config.yaml
n_head: 6
d_mlp: 256
norm_place: "pre"
positions: "rope"
attn_scale: 0.232
Each number is 128 + 24 x the weight over the matrix's rms, rounded and kept within 0 to 255. Layers, rows and columns count from 0. Numbers have three digits each.

# layer 6 attention value, 192x128, rms 0.181, rows 104-127, columns 0-127
129122155121147114141156119151136114099135093160114076147148123111132122122130144164168144144119146086099130157125138112105098121088124156158142131121141142106146127157139071154124102171147138128127114148179120148133112126109146159130129165129150130140126129156139133151121118139169136175120139134123114085111149121134141131131109091145136104119159137126135158111105144150092130111173
169140130096121118139173133172139131127163113128135119130148124145090138157117126156111125149100125152141125106103143139103159132137104152128140137153141125109112109125129120108132163120096097150139129127135152157110151154141115131112123134122131078117142111118148109116116163145094107123125133143138163105149119137134139109133108099121079163118125096123157106118118130159137177156132
163118135142153121138156168121115112118129131119127140146132127129118064130127134161138144126115120144129159155121109104116151147089151086097116111143113117140119147147114101135110143126145119125101116118098127095145118130098120120105122146116128145106146145097131127162158197127091119096135128110112142139138127109157106095129118094128125121165126108087125132104145094157133141166125
100120137166110137158135164091143121111119169132164153115143147067141122170129116124111154105131120143168140151100167156099088130135117126149132152131152138115124102120135145124151108121130153143133121153115120144129144156100144111145150140139117120115112142111125143090138119164143154150126113152076130143122133095158111102142106151141104116150160147131117111151128157116108110118172
117145147107141102120103122138144084145113149131149125140094140119175103152138160134132132145137123128178125135124129134130133160138101152127116123117093125135124143129112130135106144118104150110128104095167126116177147119160117105123099156113105136149142120152119130153181105119114101133147136138129098136112151153100122153126123108138138135142171125136174173128102102152113082150161
139133099136114136101105090135126154129132144128156191118137109125144103111119117119123129115142138132086127160107127121109141101109103130095129105112113124142114131102092140127142096119139155098156093112113067113145094074093119094112150118147135143176125126110122107134103143121103106138131114120165151141175114124122144120140136108140148113117170143080133109099136162131133128114130
157152125109109134103144123151169135104114139121139105116137113130108116153141135148131111150131152108149145132111116139160110105146129132099113097109134148096136125149107154160144107119133129141144096138107125109120161130129110117115130121152131115098157137111151140130135133107126146151153136115102138120138120119145163137144128124141118115103124144069114106134130148132127143121125
166124121113127138101121121145140125141145162133129112122139136140139118124149126116127139151125149104159170145096132149147085124145082118127158149116128131141117111102130123095135110144101117120115153074113138151131113132109116160135090125114143157171134111110152152145121133150128115125112138154102131121129144139118107139114105130103143126112142135131130109124136144132141118142127
150106106118128166106105096124137130124103078114119113116125114152128120119138118129121124135131125141075097124154156129136125097119113136133137095109133135128132131148095141135103116148113148128130075130133147109114105123152156151118147125137178154102119139143088129142151131157116137130149136166159127133142153129125073121116100194083110117110154140096127143119125140158122113133119
111113128103150143143106137131136166144092160129138142132121102134114153134126086119130137123129140138113126142126126152117148147103149124125122127125137111114148136152130115138130087121159128150132132128128109131158110148123116133154107116093094086148157134133134120131124149071157113134136155129100100145144093124141117086129155129114118120149181097120111130095111129109168131134149
145130117101144084113126140102107126135114137135133145143086137136141147137127125100159134100119130169139154117146146115176115143123117138153107142129151089113113113117106144106115137126107126107144115118102141112102098124111122124128102109158116141128130135147125135104138124133138105157140166128125106102119146128117123112141151149134121100148113162167079130130149112134131151163122
094116144121165125142118166124143098132117089097143114112111135102090107139110083141117086136143129138108140098144081094132126132124116143146091126127162131127133133138147130104116142122107147154138122106092106110142175142132128128162139109129124179131140155101151117120129154134113110147140161129154116162141095148113134121137098147120106131166133133113117149131123142153144120147105
144124082141123110153129099115111131112119157139147128154127116170134147092120143142102152116149102089142138117116157169137155127112107121088098092121120090098136137135147148085137141139109165169173100055117142096128104134109137089107133110173142140130093124153119114179104124092154140123119097126144142142135129143152156110126147106127171135138144151146117123104167147154173137103161
107099151177129162151112122123115113155116099116123108106130140147145123095141165152124128149108111112123097128172122133165086127097155130119132077156132093155129097118123101157098119175130148103119139116115143163079114120129168119131123122119138157117144100101148113157145108145121093099182174123111127146102149154150101130138144107155131146128137118117122119113103075163092150132082
134128102120110123127085150159095093118116118130135128119099117125178147115104138100130110152154117130127134089092164170132101139121130146106114131151103138118140091106119133136151127166147108146093148133106107100123147133170106116133137115129067161123121119149137141116124099122160111140114153133123074138111107133172137135132139113134127139108143108102135145122092122130159138164109
108127134134108142120156122151135133117105142165091138126115130084153142096132115128151138162158089101115125125133089125119095120184149071143122149111150104146123118096112113138127164130144150128131136109156142131082158170096101111097153129136136110140119123121124130143119121140132157154114139127130145141117129132138128125116124134143143115112137083102114114126140135129123107125121
159118110099115121124103105118120116130070114132149152136102126162166120088107098072144115140146169100174124151128147123148090106118122153155114125128138083122085102108116152102103118166177113114129115155115094155118134128148120100136137120124141156125142130148117156135130144133153063190157146113101119132150135126150108133126145106120117145084145160158145137152133119110081131136136
139132120126167104131149101117119138146126110149118117118142108142151117120153162138121119154111136128143182133141148175152094127105076119140139143117131141140100118134173094150173131143109145118109137103111120116107146135090156150099136131110148183154162085139146131133121139130140127159103103128115134131128102141138131098139144139164096147162122159153131147140108150149117095125145
157140122131127138138131106132138113121128149116138110146138116158124146116100121124137153145125132091130098126110130095135152090129132117145139077118125182133112116135094136125126165163171123138108122139109151116099118119103098153117112127133108149137138129131116131161127134128104124132100140129121130123123152108141104143118098109125107119159178117105131150085125135110133103137120
116120146125135124137103112153122153149120117100156152128114131120112113116138085150129129123145107124108088099151091130137166109143131129100164161106151159114184142095112133141071110143120107160122133122147115069163141128113088090156124151144122132121150114131156155173123123102096158139109186156104123193148161102071111111120117089134134138132140155110123128152106112124147161134139
104141123108114128136086141112139160130160127126139138136066154129149110130124133112099118135138112144128128127114144102142126136138123123122131134111104110123139111111149146132127117140107137142132115135144128138088135141132116133132124096115143108119119127120159162120124120154140164096129113122099135132102130108161127118128139159135115127110131148107113116145101125120122097139144
133124094110091114096108107130164120117133132145118112128120145106124147140111126147115099100133164153104138128126163130123130133129124107141138164128104150149129117146117146181117116100137137166126166150139127143153112117137124166120108123143148153097123101122162101120138133105138141092123118104130164126123124103104138162115131149161126124135140146085108140148140109141143107098151
148138129120110134130123123106132109129099136159127129097142155135130131123136132108097090126133128126115124124099135137084115098146123160155131131094114130109128106159123128147098168150133103131153106129156151147131130135149124120143102100078121071111108127152160128138111116126145119151137110104133106127116135139136163141135135096134168094100099131102111118164112137122135132116125
134112101092111095125074099109125127129120129151100139143111159124113147150134101119124146131139132113139122091091128099142105156129134181128158121143138126145114136155127134138171128132124098140146125118124130084146121122130105109119120128116093116124135139113133098123132118094140156147091142133159140137106139119124120154133156120111134132082106133122122135139115105098142130087092
# layer 6 attention output (transposed), 192x128, rms 0.129, rows 104-127, columns 0-127
134101171122119124133139114144072160169112108106114167159107115098089132120139123117129114113148102112123123140118095123086109124126125133146111116108123067141135116121129160115099104128123127147143152138135142107101115120097101133114117113103123126164145101161110162137136128131132120113142180110126116131115128148151108104152097126102125127152156126141119127151083146085117166123151
132089116135111130098133107127109110152131139130124118165155137161125126139154156125091128124121114120127138096145128110119116106125104131106135156079143138122149131150123103141113147123139093156168107124171098135151113123109137096125141124091097109137152131124123126116148127136143118125155138176159127106104120094127138109102124108141133060125145117154098131158127082127105097114099
116133110112136144148120154135114110123145141150126118137124128118138104132111121109103119119115108102170116103144129120141114114181132119128105128117142119102145096127145119113110123118123131157169125139146128107088137089081118117132137104094131101127139158141138095128109118112102131133120077118125132117127118129118113108168143119109156116116120119119083114163166131124143121108099
129128139137110125154125148107123116111121125107163123111121137126087083087137139123095143137136189124118104076124112144122109132094135149132103131113110124137125133103117136123163153129108166113105153139098133148103130128175149167091162153108133131126134155162117131135108128127112100133161183147110117110126170125121135143120122118094117125085137113175122116155138119133139138139150
102122132131124103149128172129140174090127121102127115108132140137136172147158161132147116147124169134111117140094146145128099108129136112138122106156087099124109104110108124127146121139110102124160162145125129129110123105082138120114120121167125143121142154128089137128142120132147100118126141113151147150139113124087059128106129171076131128142086143126154121110084126137115130111141
135114130151117140121146129150169114122107108144144099116136120096193139150151117131131110137119122115134139129126149141122140133100141119128154137124140126107104119173090145104113137104116146103104098144133125142152132147085142157162149133096130162116129085125135124141095140100141136140132127126133104137120125119129121143169153147122115150110105117172083126163114163147121121112123
120108116147123124126137146142127098122132117153135118111137107128109117156125144113099140118131101079145115120149144102115103137086153116116105107099146139118135147130115157118119114094101122093088104135143108129132106100115124116138116119127148141142089106104088146130128124130128090174137148148102095141137140118130127131121149135125136114105058075153140131128133133153118128128127
102139152138142100167151140134120125126133104120135155160124118131137124166124103109105092138113128124108095108120109132127147124129105120145103131099106136125104126145146166122158130123111110137151126139122150129160143129126154119127142147142114108116103131107125138126124134126118105094120177101116126168146134139139126141127137127159159111138156097103123155142120128112135126154130
105176143121122116095136157130127148123110125166159122145122131123124119165153140131179118129123087143126150081148103143115121114130159131118142120165148142119104117161114128114098159125128132124134107093136103105111145118127125105168108160160115150123154157119088146127146136103127118125144158127177120115113147104116135138151102114108128158142091181135096131113183159143131148144121
111105122119134132177118129134150099142149136117102136134107072123151168091148161147141176113113130129115114132120122110129144105130149139118121137146105136124097146126128109150112112138148107117115117106101143112135121141145143154100129120126097126150115153113179129146107164165123170104129077110134158116127130147142128140142100097138117131097116110118143112160152122162117100126129
137150136127144096185134128135135134116160131122112129109094114134129099089147118135111144125130126129124114121119144123124105119148146150128115134109147121140134150131088117174133150132162116135131137103115170137150138140133190137173106120123122103126135129112125109120128123108116117166122093126103159146115142129137131111112138139163129145142137154081103132135121112143131136140144
153154141093128107126127152110098118138134121114121128092162139119150167118109121130114142118136116150107135116139141110116136164143122114074134100128136147100121134153115151149109152090109154111112119114157118142116101118106120109087125118112125154132126153116113119112112126138145124132122125099124143136141120130116116110117135142101128115119136173098116132155183130178123123092144
087083137124130172133154143110140107119131140152123132102115119128172147140135130115119117172125060085167097159138116125112157149152120156138175152164157138114094109144137093126168152115126151123143157144117194112151129139107157145153110161149128154152120132149122122120090120147088110169116155119124107148126129151145119153149170142093129115115139133120170119067107129169137113144088
156134145083107135144139137173126144133155118155169124120116105136135141135085126112095115108117102131106100117102119168129149125165107104098120118116139172204151083113130124141074143123177139167115138148136136125112151151071099111135120097088123085142133115121140144122140110140144158120108150095191106137099096163097108131126103167127153151158122134153077134090146148131162149117144
146125149115115099133136153118138135147117108112111130106118129134124145144133118141106151124073143101123115146113134133156161121148099112117133147092100144153104147131110118135124116120113151117128117143109116168126120094139105118093116094146135138156127130142110150140119134154118134087125149107134135128105150122117118124124142164120132182165103117131176136096120152168123123110129
134122141127143167132123120115105139140093143132116106147121133104125153131082112107145133162094169096141141110124120130122128136121143138189127150172137159133145121084158165131122138110147116105117138135132159120100124123145125129171139136114128105131127103142142135097113107112161127126128137153105122124114140100145113125120111112142131113124120116116090130119115134165093116123116
120130142118129115180147105122158132173132142134109118100149101149130132154133093137092131146155143118073114160146148159142116118136125102141110107116151086171097143114090106177134125140149124133125137116101143093149143152118115173127133132168128154117146152125116129168116101129137105124122165107132149152108153127105106130157119156123126175154126122106111155096115156151145127086163
145107160107104124134138160121089141148138134113096148140108104125159105128111110125085099129146146130113134127158130145113143104159113112112118094082126114107107104134126120132126118124093160144113166169119144154154134131108145125134115133144129138146113110124170167135153138103125131125134149090116127110115148116144115133131125139091139131102124110123076140098136110075126114158141
104136137133122125144148114110154125147130127135093136128116145102112114132134163105133110139134112118174117105141123130152137131158150126160113108136110099130118104113108124123127146104096121109125102097122103103095124145126107087098119130160158126111138121149101120133130146132125144102144159116145116140126149120093105133111149125156125122142130138147085123115147124158131110147113
117164155096156147154115124132147098105132126097142100151107166112102189127110113121150147118132164110142094124131124097130146143144149107124157151163118153119134128123138093125145162125070121108109102111139117132086120098074108143083104146117159144115129130088127108151123143122132148164130133135165124152108100119120087128166116145157098110157115151087105143128124096136081156117138
144167116126142176142124136120140130146150135123154129140127122109130102123133128133107142130099153127137121141110159142123116142116123129142120136133138113104114114119112136128121122156128106095114145138113122135105118125152155157106126121131100139139131176116141115120143144134075105147125158153126113134129154122127126143081132111143159133144120131148136125130176133130122137169146
122146123151118154115133144120118149102124092110096159119127115136126102131127143137155139137149114158137139126108147103153144110101119130134093134137165106108127141102132144104165070093086121092131146111089120133120122114121140126126127151120120146147134120126124140123112126095116108149135112138135145126159106156139116140119115117142128149166127097157151128126167123114137135157109
115139114111124154117137124129116138149151085101128110130131132157124143190141121144141149160134121148117098138117087136124106118116130126142148109130135104174122162160127112134141118102134101140106122138140115167134124134167120138119139125117140141149141108135122125131120105131120133120130182152144114107121118102123099128114115130135118120124126124162166110106122128130086084106180
135151136126147109112122117137130132118133125131113128111122121150111142135110109160160132129138144108172090142131134136135129140144114141139152167116157123106109156150100142146156111101105120120115113148122133133118101151147136147111108139152119078125122150106112170147119102140106134157103135109135129105140152136130091108108145141152117127087115118069154144127129157142137152132100
# layer 6 attention query, 192x128, rms 0.139, rows 128-158, columns 0-127
135126114107127097084152134105115127124136119138090121137115121127136132140153134142107170132108121175130132133141103123118158172114148154132153146129095153147140132117120139129107151124135102106117094147154143103148134130150117163133129123117121166085136141109129120120119119156135122136141127136137120129139120128170135132134132137135148137131134160142095108123135104132111145135122
148110123130132135133136165113111118113098122156100104143115103142106104111135146126116115138129138119151105133087149122153120165121107126119147115148140105122115148126144114107135129124102094133151108121113115079132109130119141106134122129136140110132152152120148119130141099148143142127148122118127142108116154133123148102121127155159140133139115102126130114107108154122148127119140
134131146091115153142135120129108098099151102109142166132132133119144166097107148145098140140093165128122142149133122156102127154135081145183132104145109166141110130108134141148120116112138119141108139116137145148119155167147100124134100119102118155153168074143134171160126134133132184143128125128115151129106150160115118121138128157128135126135132125144149140153147145119096108118138
142149140131086092132092142128121128135155119115126153126115146135141135146138126136114128132135106128131180126120136139138145151121135128148120110146099153138165137119118111137111144100135110104106123106185142114141126132114121158122136101149111131143154086118114146111122146136153126129111142138146151120137121123110104155132118142129103143132150123157145149157156120086136138128121
157143147127066100111093114146117096148152124107131155130159130135127105107148116132111067133124134113124141139137144170107151096121134120159089123161123156151144084108108122153106122118127121129105131120158147141099150115120098089127131117114126140137142141134109167120129127094125121132158150104158147119117127147090126128088115146123133131155127109116168177155145112098099132118121
094162133136103177163122111134142128138093095136123107124095093119111105110126176121118117106127107137163113104153158138123146140099158167125116089152133106131135093127150129140132166143110132122124145132136129145132127107110139162114135116130111104152123101136118161102128157113148092130100164115131104085117134138141087128125183124142126166131189152130123144145127133148118148105113
153116147130085104123121111131099119140124119119099151149111141129119099090146132137094131137089127111138147139168143155114114151103130108114106113135087147126120102111106143129124153127118138098120140108148122152090122120151119130127117132122103153148148127109102157138141157144142099138088138124115179103123125116140125124143121155124091123111145143125177133163102106091161142137146
169145124114106110148139107138156118100113117175160085103133127186141121129174142131125086125120172141096133135119133123102115148138115150191116100107128118118117168151165158109155155113126120121125149161111052144133124129164108119178154126128147124139115166137096117113134098151154094096180120118124118101105127086125142080114142090141109114148098114117130137131098135126136158139132
123129132096135111134096148171152115142126099114155123087126146121097096125118151124094106146074195129112131131132119101130135118145149103084153162126177120117138134117180160130130106120142083123105123137156142162128077111127106116105140159101131144120140148153103140123110114171122116134111140166118117127116101121135129117066112114137136179136105106140118152099148130157130120116134
122073115120114127109161124150132092148134148115176127120107113182140145140177124143116064111099180117110168151156131132124131120115110143132119120153112168122132129123108156108128133130121163155139146109156165146139114175139119132095118129109127167109109130146138136097148144181123119143126159109121180127118112123128122109087146144155108093116108109100188145101130150124147142109131
188138153086091131129144165173110135105138161139163130109135047101143117108078119129130129130091163129100135128148118101134115124128151125109111129116093162139160147119142126119140101075174140099111130135119132145098084132129164136183146129114114102149152113122134127100089129117132074139155107131156129164128139156126160109109144137156178123113077092091102155108175148123133085104142
135121145182117154180140089115181137163145115142128125134133124101162116120122098093085128104102128121124087153119127152137130131103122139122097107090124156067145121099195119123132165131136055123138154131120091090109096128153092140169069119136099124121119154067106124110130151142159109093126142125110123119123134146133148128137094162150163145129122100144111130188178101100085113109073
096095125147153123120104108150149153162127151150157138126114096165123121110133102126099165158116175125098137130113141126137111078092131127174122129148176132153169141107128112163130146140141133108077115153121151136112139122118095109126098099117108099206117119111137157143093136091139102104111106120178105156092139126181101120145165141154146110136085150113166172105135094094092101131125
142116107114083121121171142128140140152120116135110138142116107128126105116102110164164135149109093113103141094131173122106131121106167126118129096150158088152114115097132123145134106090112180118129109154084116125124148164133114108128089136100104088149097136147131142142087130087163114115128153166143127137114123116100118085110157111171115137134135092098128134129184104132139172142133
115115148093099092137167097110155072138132159097161120141101095135147116112118137120108118135133126105152117068114149112145104167146117129108181114134154109118177120079109144132134132104104095105098141099120108129161127097134135155107112152110090119115128074136139171123151152103156093110118126130113139100131136167141088165138172158129166158117120136136066131118118131108125105101102
170128128124112137126099130091172165120118161135132133147120125163143162130135114094195063135120113127137137130117129121173161150144096118160115121169101092075108126151146116126141138145127113139150094153100166147130142120134153159145124146132108116080143152164118147131093167152161145082129113123120122157120127162120114106202088120093102115158109091104184105155103137107123142107089
113135113116133137149116109118140105154128134120142140130136131138162142139137148124132140122116132129111144126131150101110129103145135140142144123153161128110117122147117110138114130143126163193141119110111137144113116150106098126168111109076141146142150116133110149138132128120085096141122135126137097125110101103092128125118119104113113152124126151126122104134100103126088087164132
131138107134105110137142105116114107134116134132128109108125148131137117139109137120101140133082146140121133127115140139155130134153099106155099136112095185119117135139103121127109130138129137122123119135124124121086108157092124111143135129106124148075114102116144136120142114151121148148129162125139139144128147136099116121093112127137116148139159098139117121140145107153108138159131
147149132135124131122111117150125148127126117119125157122135119134167109162091116104162124140125132133126143123121134132114136125145141160138104117110165138104128123119140142137148112118111100119135145149116147167149139149116138163135129104122106137149142159133138149116100137125130123107136127128152138100126108114131093085131151094103126127096157147133138139110133135123121098105125
125129087112120141088122096144124154126134107151101154119138136147142166187123091122114143126116148135144122165121158131138148126115131145090162169134187149107134127127139132138168106128144096148156145130118086115148134106136113153125144131110121126150108162155122134137085154128127120157134102137134103125134103107135143102154109105124154141139142120148118126140106122140108106111128
138140101118123146144127142135132170130112132114141095128122152132141117146093124131128111127114145124119151133131148111128127124134132150138142150110152150129136150129126104099149122135136130146142150114115117133144165112126113125137124143125132113137111132139132114110107115132098123117110149113115152109145130122150089127106121117115136196110140130131143114100134133150097110148101
103144097135168167111141126107135175125143103114097093153089138098110116129134157105161138070169099158121155144106088097102141156130168171068134178088135082141118151142142109137112120074132095159096127167149115101141103087115141091160118162139147146120132170132152142133110155096096126132106104131153124132116150109157142091132149103153139115081145157166114089120124132153131176131127
114114138138157138142152121121117165161146135139108130139126085132126141170123175135142155097151119161135134126115101127117121124150129133079142106137115127135113120157156075129144152139184104134140150123121124124127141095121131124129152115153147142121121134150143139152140155141101104115111151130181126131115125132102087140100136109109135128080108127127119127126129107150135150135144
147111107119141136160105133096135134146101116156138107126125142123109146143094144130134130153115140151138122118132158134139127122131111114115175144124150134101116123128137142118113117126134127097128125154133121128138122105123146115142091133104076115120124154096117111108099124158122153122122123161121085119122103117121147123129128132120154142136139159156095118095121125143122103131126
115117133125163167131151132162153154103128122158142102107131131099132136147126110098187143152136137138130114101096141122095104132142139121121100148106158141148154134100084167125145124120138131149098090111097111142144120155131067135085115151135181077137098144128145159097085151080097128133120124167110138139112140136149100139089138135138133159155141143116079147147127153163151147109110
128141114126115141172125141115141112143143117144198106116135125128153132154147116146137146099133163109114137137127150169140111126087095118162089122100095166123135125137146153144104138138097112143182142157131146089142137136162119130123109112110085131112108139115136089086151145179149120105142125145104112152107104143118149048112154156131139127106153092133159135156148131131092162110119
116184099128138154107102095080143120131097109102114143149122073105110165130108133116136165085115154115148157124143138133122121120128080137086172153130159124118130132114102165146116131161139151166132159120100124113123123130134111077148101153150132102089071134121161178155134154131124116166103103131165126151105108117134137155060098143158108109131078157155122107104121154104162110121095
135121143165128105137188141178088105147107139158145146107135074141165107166132123123095129110079168082104165136182082097106166147117109140161122142160128128084128134142162136118157104151119136142158113211130116138114149159116149135043118166117124143119131144162137156127167108149148161104141147111139145120123181167130093139156155117102119081074107135085160156164144153098125114092131
132123149134142130091133116146157113129123185121131110128159102150190118089085091145146137159122130126119087130134137169160101096115096143171152146083153130115125130119104150166154084139120112087159168120125132178131142156121121123154111084162149142129130110089128103121110104106108163123151078112144183147089117126122130092153131118088129114121128139130154128153166127114098098140113
137181141110121124119119148146136155082166176132125151113108149130120101122150136075121121105131100148165151145115109109101170111112140151083126122085126187156142148134152127132127129097146108124099110116099138134146110149150152125097150145120147107135145182133115173119092135097133163109129166153133131112115161172124153126082106127126124149138138109143122124139096092140118150076126
105118135086134138084137146157139108109133099121108100085081132171157153145125143127129113159125145116114114138161146174115105124108093106145091160168082109133158129070082132104152143154136163106109099111101086158145154142084122090136122174140085139128180100160120130144143151114111214121134129129121120082109146171143143157134099153112124143104109153115159171156168093122124138131090
# layer 6 attention key, 192x128, rms 0.138, rows 128-157, columns 0-127
139135133109131134137121145114138115133139118130118132141120135149130108123101111154129129103148116124111078128136132143097117111127153117129122133130127127124112146148111128121126146116103132154149158124144117111164119126119132124138136138106136113135121103119132154091129119122129108126117130145112140127110087133119114135133149116129138116117138117113122110141135094146103132133135
145132121155129126129121128116146127115138131139161111154139116135138149119060130135124129102148115139107087132145128138116132119135133128118139128137110127131119145115117094113126120134132138146128133119119104149165138090126136147132145158113126108140139123147132156137137126141130128117133144140108136107123129138119149118139161124124130090129093147144140152064117109121159115116130
140141095118122121133143122160105135125152131059110156138098135127113128133151128140157163150149102110128157159143114124155132134110166106148117120131113135095110125140104171137100144112096134098139120137127138114125109110119119146145094136135102155120118146096100093138095136077128122119130145125107127145148108124114105169126137128113143159125147159113111103144125115155120118099104
140113136140109129137132099107131118090133120105135122115123128132092118133154112139140134123125102130115137102147116116104133139099125132140117141153116150132105108110121145096145138131137149117139136120107124149138112150126112143124115141142121145147147131088112097109116112111144115117144125123140129154116160154113117159146131149139132121107130129143157143153131159136105152122100
147120143143109095122127124092129113118140111073148110134115122114110122122180127121131130154166104133104136115135117136108154122128123140132123133138122143149124135116108181123131096126134147121146129110156118177126111143143114140163133089158114153134143112114117102112131111121130123110131115130143126139133152111124108129126098131114113130110120119121151149107129142112125145103142
114110140155143117108133132151148090158135137118145145148137151113125106116089137147130092135160131146124102150112154119126157137108123173124148126120140144128143132119113121132150120104138095121126130153128099141127135097129103132120155121100182098132114116139120113150128153120128156131150122154128109122162131152148112139129145144134095131138125163127142133120128131113140130113086
121147125111125097136111155070110129131124094118126115083105148126120143119121119132116150103136083123137177132143124138135120155115124125134079144140120183124092146120113137146127135132133155116103142138094133153151125108102145144119143133123144145140141104130128096142139121136127152127121133139129105117114167121100139108141087165164137133132122130137142160141129125105116142130141
139121146125137123138115140144114120121110121132158117101121149164113112133144127148130109129120127115110168106148129127143108128125119170139113096086114114132128162108177130122131127088123106106150085121116129149137133103138139138104151125103150130138165106153138140133108145148108137140119125120107118107117130135129144107115142099112150164114119120147109148130147127155151144091148
168070127120134123158096121133124121093132114155131148121156152150107115115145138116116132122123146151095172130106132082163093105149121135106112121133142105137145131128150122127161114118158086091133110130139127128137134107136096101149129145128144103112142133153110136128153100143144131110125152139140090112125125150113113102072121125135136134164106133101089116136130149158170120118125
102116093117101116089120156110157157146122122098102090111101105117129141121135119139147126164134100130137114115122102095123144124152135154090124154091100153148132122137106084126099141156125168169093131110109117133085088145125119164098143154144091111141118130125138132119139165116097103128110115133149146127106150089108148105083116178151142120139124160096121131165089157130136150149140
123138147108108119148142175158136133085134134116163148105103136104125125122143142135152137126127126114127150152157094101150139126170148123107145105111117154150140139137150136132106101139124149089130112089118133146144100125138140109148152151128128115146172141095126119110099135180140108120193113137152101169127173122129158081114134133122175125157087107109121135097137140127162088096122
135125140129136153175128134093204164135143130098125152132106160101138133105142132163079119120113125152117106120095087115118138154100117131096071113102094139085135163149140150121105137097121090129148166170137130094103071085137122146149096109106157128123122155115103133111125117126106135127108133127136108139175156112107153113118081143138125156114096105152122144131161079120112133154131
127122077161134123141126124129154171129116141106150142103137116185125096114133119144130150104141142127093109155139168132142147121118148125174142125134193126128132153084121193119109125127086118116078116127121127127126121128104155097109128134135115089144127166099105114116081127143122092111123117084090093153137147174184130122131147090115092082140097128131124189134161127090115086127121
145128135073106134112133134142156117109104126120114093128092119125110103161112136159161110173132155150107143135115135140106128119140139184111090103139136087130114109135110094164145113120062151121115152137154130116101147119106137142143108110112100103114036113118149151093087112097151164146112164152131106108120102141113132135139140158101123119173141101116116141130110130139129131121153
159108157124097128122140156096145086091101137100148116159135157071115101094111157118128150094128126158103113103103156140118082118149102136107175148114132125083081143146125121159095114111117119109121160110109110089097118109096155137140098164124116097138140142110185085159116120109160082111138128114135132126144104143124132159126137135120117158110109146147111140133155165127141112130122
158166142128091119109127117097161212118085115109140098149131126128126197127154117116152143134160155082119129118081121136109182158196122130137143117092122083087163093112157130138113150095100145128125113146079148156117146122128171094121165175142104081125120151141176125144097143157141103090130149124137112128130142090128135138175087129103147136140126139083116135125128157139130145130098
131123118105131113118115134144133131128155152132125119116074098151127141158127112122128165125121104151095129127136122125103105122124145133151135181135117112126155122145119160157108137124101127123112133110131119084068099136128145162136103122130125123110116145144113108109107151110134131141121098145105154134165116090129134138123160130120127134117103140130114111135141126137124128104115
145104113101142135121144116127118122145146146089104155132135181128098123146078115130122118124141108117130106169157159176148103100134126156130132136135105109106156121147118172139134153135093113128130152123151120109092105138128114136138107114134106126091105131142109132131149125117125139143109124154087143132117108106124100133134179102090118146090125117139116110114117092148114146114151
124137129125120129121170143091156134115111115124148135109123109151130135110152106145129141137103126134139097111124128097121156155112106111129125101098124147152122126115148157107144117120133121135114143118089134138098161127128166144108153143112112144158127134136132147122122088139114105134153117110145127119149166146135107122132124142122149101109099135147138158133139164143111129125150
144118141133109146122134153113116139109118137143152133109145124122154116134113139103126125125093142109138108108128121095139126105122125118123118120130148118115140118145147128128127129108120101154135127147145118151100121158132140122128138120119115128131120131136119172119133153163123162095126131129138127135140130115121123117123140134135121114129129125156120133131113123125121120157134
132137113131103112137134108117121133129111137117147098156137130142121112114120142134152109132106118118145130141136151109165133147119117142153129148115150134116135117107145114129148125123154110142124100138149143122097132147144119112133132123118161154120132135142129140124126165158136135122127137140123091115111101128133115123124117140136142129132126122138112141135144137139153114127117
140106141109152159141138087168135099169109149127120141100153118125149141151094153109120104110131140117118134145093155144112118168103100154109133151100142058101135147104124106125109146112150109120100101114160138140161167124129120156137154142121129105104127135153112160142155172134111159146121127123109117164126092132151098144116144105136082132136164103139134092122112102140134165117132
106094166154153134111117133136143124133143129101150137120135144140145114158112119166112108128105137142095142151141150112138087110139101152097160163120132135117140129139119135115150112116150108110113076121148126123133158094136115111136144147095130141125138110132131134142145176158134137128140107121147096100115099167126137106111135110183140135111093129148142141100128112133160118137145
140132106125138123160123112125135128161121126148140140123139143117153117126108148129123104118135151134150130147130155146132108131123113084142176113141125141134153128158108119103127120114118118144128121127103111077118142105131128108137133123090123097145130134117147130090118121151122154137120129124155140140131093142117172162120126105089135136131106090120108102121156135123136097134133
116124124150133123149114098145148109101130143094137160104137159127121088121150127116143107153095132117104124132127145128122110149150093121140116112127137125114135120128112157105097122108123077121102121140135162144117109132123120105115122136170177139093125153171100113116130135108109147127131095087147158109072132174172148135092192111114127143134070115133099155115142142143116122129148
158102155171105127132133141110125133155127079151183092137090134159144109151152128158149145108117160104127163156145113146155160151126136108121122112115141137138131160051150210176121087115131110069165173150152131104154094130128106123109106146130145139141104141166177091108179095204131100081162133121136098148140112108120140024068140123137137131135123143081128157124105152125117171132087
145106097119136160103144136093104111133097118105128116165153109141114136137148121098104119115114149109179152155118160095135147107133103112106142146122137123118181102107104128167080141088138088140099117122093135150103111099136118116136122130127124115065099182099107157129121110105126112131097142131124126159106120138098123110076105090150121121123082104135140112108133154125154126166126
148135106143110087104106177113114173142084139124137123134067160138125149128173116149146093112126159100073123144174108075161157105134116128137106145112110156167148151108144147214151149061158109100143144138151094149118159141123145083136094136130122163164126122130184109105178110116128142123137109139138108102130132172109122095152120081097130156119096179105094135134168173144144127129108
128163144158117143128147155127133132091123128135152140101101146167153130109124138104102148117170103149099122120131133133129144134121142122111107143117134093181099146127155197158108134136146160135119142172106106162141112116098156151092141102159117193155114117143130097140113112180166069110163118151141082114126120086128133098169136143118146164140130099119111152127100129167134145145101
147128142099168101114138108147117138123119171089136164162115158079103117096115153120167103114165130173139126146111136079129091126089141167077109119116157190127130131132102102134130106113165135101166117079111110125133162117152101096158150133093142145086114135104097169183130096115137135115120137126120139101120129122142116132101164090131108143126088102114101088141108087131082115112119